{"n_layer": 16, "d_model": 128, "n_head": 4, "n_kv_head": 4, "head_dim": 32, "d_mlp": 512, "vocab_size": 4096, "activation": "squared_relu", "norm": "layernorm", "norm_place": "pre", "norm_eps": 1e-05, "positions": "rope", "rope_base": 1020.0, "rope_fraction": 0.5, "qk_norm": true, "attn_scale": 0.184, "bias": "none", "tie_embeddings": false, "parallel_block": false, "extras": ["some layers without positions", "local attention windows", "shifted keys", "gated attention", "exclusive self-attention", "capped logits"], "init": "uniform", "init_std_qkv": 0.0337, "init_std_o": 0.00595, "init_std_up": 0.0337, "init_std_down": 0.00298, "optimizer": "muon", "lr": 0.00969, "lr_mult_qkv": 0.5, "lr_mult_o": 2.0, "beta1": 0.93, "lr_head": 0.00774, "warmup_steps": 0, "schedule": "wsd", "decay_fraction": 1.0, "decay_shape": "sqrt", "final_lr_fraction": 0.05, "batch_tokens": 16384, "seq_len": 2048, "doc_mask": true, "train_tokens": 171300000, "steps": 10456, "dataset": "wikipedia_en"}
Each number is 128 + 24 x the weight over its row's rms, rounded and kept within 0 to 255. Layers, rows and columns count from 0. Numbers have three digits each. The size before them is the row's rms in percent of the matrix's.

# layer 11 MLP up, 512x128, rms 0.154, rows 186-207, columns 0-63
089:129112159139104110177208166070099132102106131126124083139127139101138115088099122144154098154134130127138143184125109119108119140110144140108123107140113159120137158140121128103155088116129118
094:110129112119115105103133159145128091108092155166114125114098126162154124124123080131152174154122139127104124078139122129131105136162110147126123130123170164165176155119104143118113098105099158
099:093162152157138139096107126157128124124106089148183097137142173150121182107066116127180114135096088147144144135118140103138124102156106141113133159133117074115131156135106130124146146123128125
103:077138101109097143074059142076133113157111155135124192129120130092133132101165101138139135135145130116110129167100144134189113125158119118153194111137105096152155121107124114111115123084120146
105:157113137152130100146100128106161107163138149055146177145061134142108123172166143087065102105142122081122122113162120119125122121179099116124137128139120131121117121154148151136120162148128144
101:119142112170172089108092119124076120173131176114142113155121123140179170104131130130126137104137133130118134095138159121093128147123165143136167116143133103157139124108089155144111116085139091
116:090123137144080150096117146158134173117142161160145145137098125123163122079157129115144126103103130118122167143102100165104159140119131128116087153105119146137174152159110131175104128121152123
106:118101110118128152118143191099129154139118138165117139119117139137125173132193106092115092121132125121136117095088113147117145118145092116096162164158129079135122113124076178128123111117153140
105:113136112134168108138154128141108083159106118115105163144103124122157111103113154124118136102140135121099164115130114166104149159116129113074123096134094115109132150080086124106133165141116096
100:084157087136125139164127099136115105106087109099136121115092131146070125112157101138172126131118154143115188132103113089100159136139082124129125107128114134139118137187123131090131117120113151
104:104106096146159149121149138137115156130109121090120143132102092153125127140132155146086103112126145112107146081113100130119136142088129117118160107111095143141147144173181113107153147139171108
080:081119111128128152135110148104138154131125146148122152109139117106153100121137109119171109085168132134141116088171145063156112149173138173139113137137158134155130124134169103096080151150158131
129:138111115109114125134105152128135131129176123141110146110153078122133180117166126154149102125195139118094148138113120139110130125145131149127157121166157116173142146080130111140138103113135112
097:154109130149151133117103148057125117134128107126116098150120111132140140128133173165108154129144135152113139149122067143146079132132147112180138055146145118128144129126127109099106127151133127
093:142169096115134095151115140111158070120122122102143129115086115096102134125187100130117153108157151149122097114123148082133119161099074137142147151121109154141109143116136115139159166162183120
100:195100150098106146117099140161139108116118103151115099110158121136132128110146153150109116114148143106165108098098106061120113095112116086110141153144091093128124123102121127147139091132106137
100:155140113164128128170125077094118115110139099113144134118140161144121177110094163149114099102142068144115127084190099146115102125126129132159114143123140146152083142148158160126092145112113150
113:102160138111203129128142135193143158107144124135140066153158091128095114124122118121133119115150096161076096130141139111118106167129127132108088113139123124125128119141153164142121181129119135
125:121132128087160173133141119151140148114171126099110143139142146102120108082091142177101144095108130114124132102109133160131141170178140149119146148138175133130122102176150155142099115106111105
093:136092119132117155129139148075090117123124147143156102137156162117105137099152151204123136079121131128135121147143152117124128094101148116122135173093114122163142113144110129140120120150163152
092:102108139079125156144110112112170164115112108130162122117151155084084129041124122156141158117101126109149130139151112096136122108127106148157129128093112100119132137132107150125163115141122149
097:057148145160129115112107147163153164112138141168133137128161165098092150138126118142168140121080138107072132103100129128129111137156121102092124111153092110114172104148106149152128133123111143
# layer 11 MLP down (transposed), 512x128, rms 0.0764, rows 186-206, columns 0-63
084:153123148095100117099097116098119097109153146120144137135122084148178149139129079096128182109139118110145162125107101116117135121187135117118140130155131075147122126123121100132115142123145100
108:168129092119135126102181128156117150102134127126115164105092118156104114118079118123131129103137112121134128130186146117118113119118144128104076152128155101122117100121098115130187116142138157
093:128092108129135159113149133166132109136134123152129153108152151136069148136149097126091133136137148119149137115131108070174136107092132119143179115109129156126116109182146146145130092130117178
111:092106099113145092126091126149091143169151160127164179145129134115117113167135126108141133103151109113135096143071171164126113105159108121106126147103124150166186134150139083142126145111115151
115:113119142145133113121074117164105129138118139105154123162106142049147111129116140128152111141091126119133116110145144163110153132089167123107141122149125121112116157135177118101107120117108126
099:168151139074124162142144123116133130090091114127095118091153114103100080149108143126141134145122158118112148130095108169131143087167121117123106107099144138133167144147158107086128133159091144
125:125147112165090134130107145109102114103098143167082092163154137138121164113098128104148105117116125168138156117085126098148128105123167123092136134095091137105140140142105138144140092155142135
108:117113194123079099146132134159110159130130090124112152153152118119140123133140125141118081140137157131121141122147172162112131096072134111163134123170129136154110102093122123070113153113121117
118:118130149091093109126084128094137136162111115131110127160134136135120095149123136122137147126131145124128117103140186135195097145152160162124090142158139152142138126075128075171118138163125134
104:137106158103128120120171153114121107153122146164080102128133180157128074129132133072106126102132117150155105091130167138147111128157152123119144162151129137106151134117159137108143146152145087
105:147120109168134167088149123122097104117147159122114154112108121121152148114082078179147142092120134129104127142157127147141142192087146110120076161160081136125133128114118131121117125120088116
095:148079130132138117143115133158159142107110161095139101136142091122085106170103110101126110122156123104128108166160147124176118069166140156118155134085139125095140111129126116145150150161126125
131:115111112111165134124127137103105155112127100092088134122092139134095152146070169161166101166115138157131086091120102143120147105218163122143114086122117133126154151122150160121104124161104132
092:123111137120113123079092147149162118128103156118142133175147142159140107143144137120140168118154104162188138097141113091125112172165089116121102122111145112105081161144125135089118120130150122
098:105150135092150148136143163127160122157164140129106136096134110144135170098123124164122089131095126142103110156113105122149152151149158186134145102168147065133138137192126099093140077154107142
102:128125144136136149149087156146082104107102157172126119153131099092117154157174124148151160149080156112119124111141131149098155166165100151103134160128169134144142153083126159120112155118109114
088:094094119104163165130128116064172119114141120137148101140158101164120112115175124152124151150143131091099127105102147157124159128080100146132158105129123166135118070125148141112164134112119107
107:121158144135114100120125105136168124105164101107096126159136158160144116146103135146141104126148135100149151183157117155086194152123131130118090071137120135110114106143130100131093117125125085
137:112119152105097151119145114096141139134179129138134174134104136119165110142113132138150161130162160148107134115127134146154132125174129134136132134138145148150094131188114125111151146124118140
103:112099102166176103122155171097144164107137099103154120143169136163080130118139114136158113110158154124100121142117200100141141132110102127110107123110133121153092115139105118134121089129117113
112:106092160097141112103143103136115154109172117129162120134121129113110167098148115151137095118118111147092105131095137121088171099102136122125105161142091125159089168127136098140147143149128155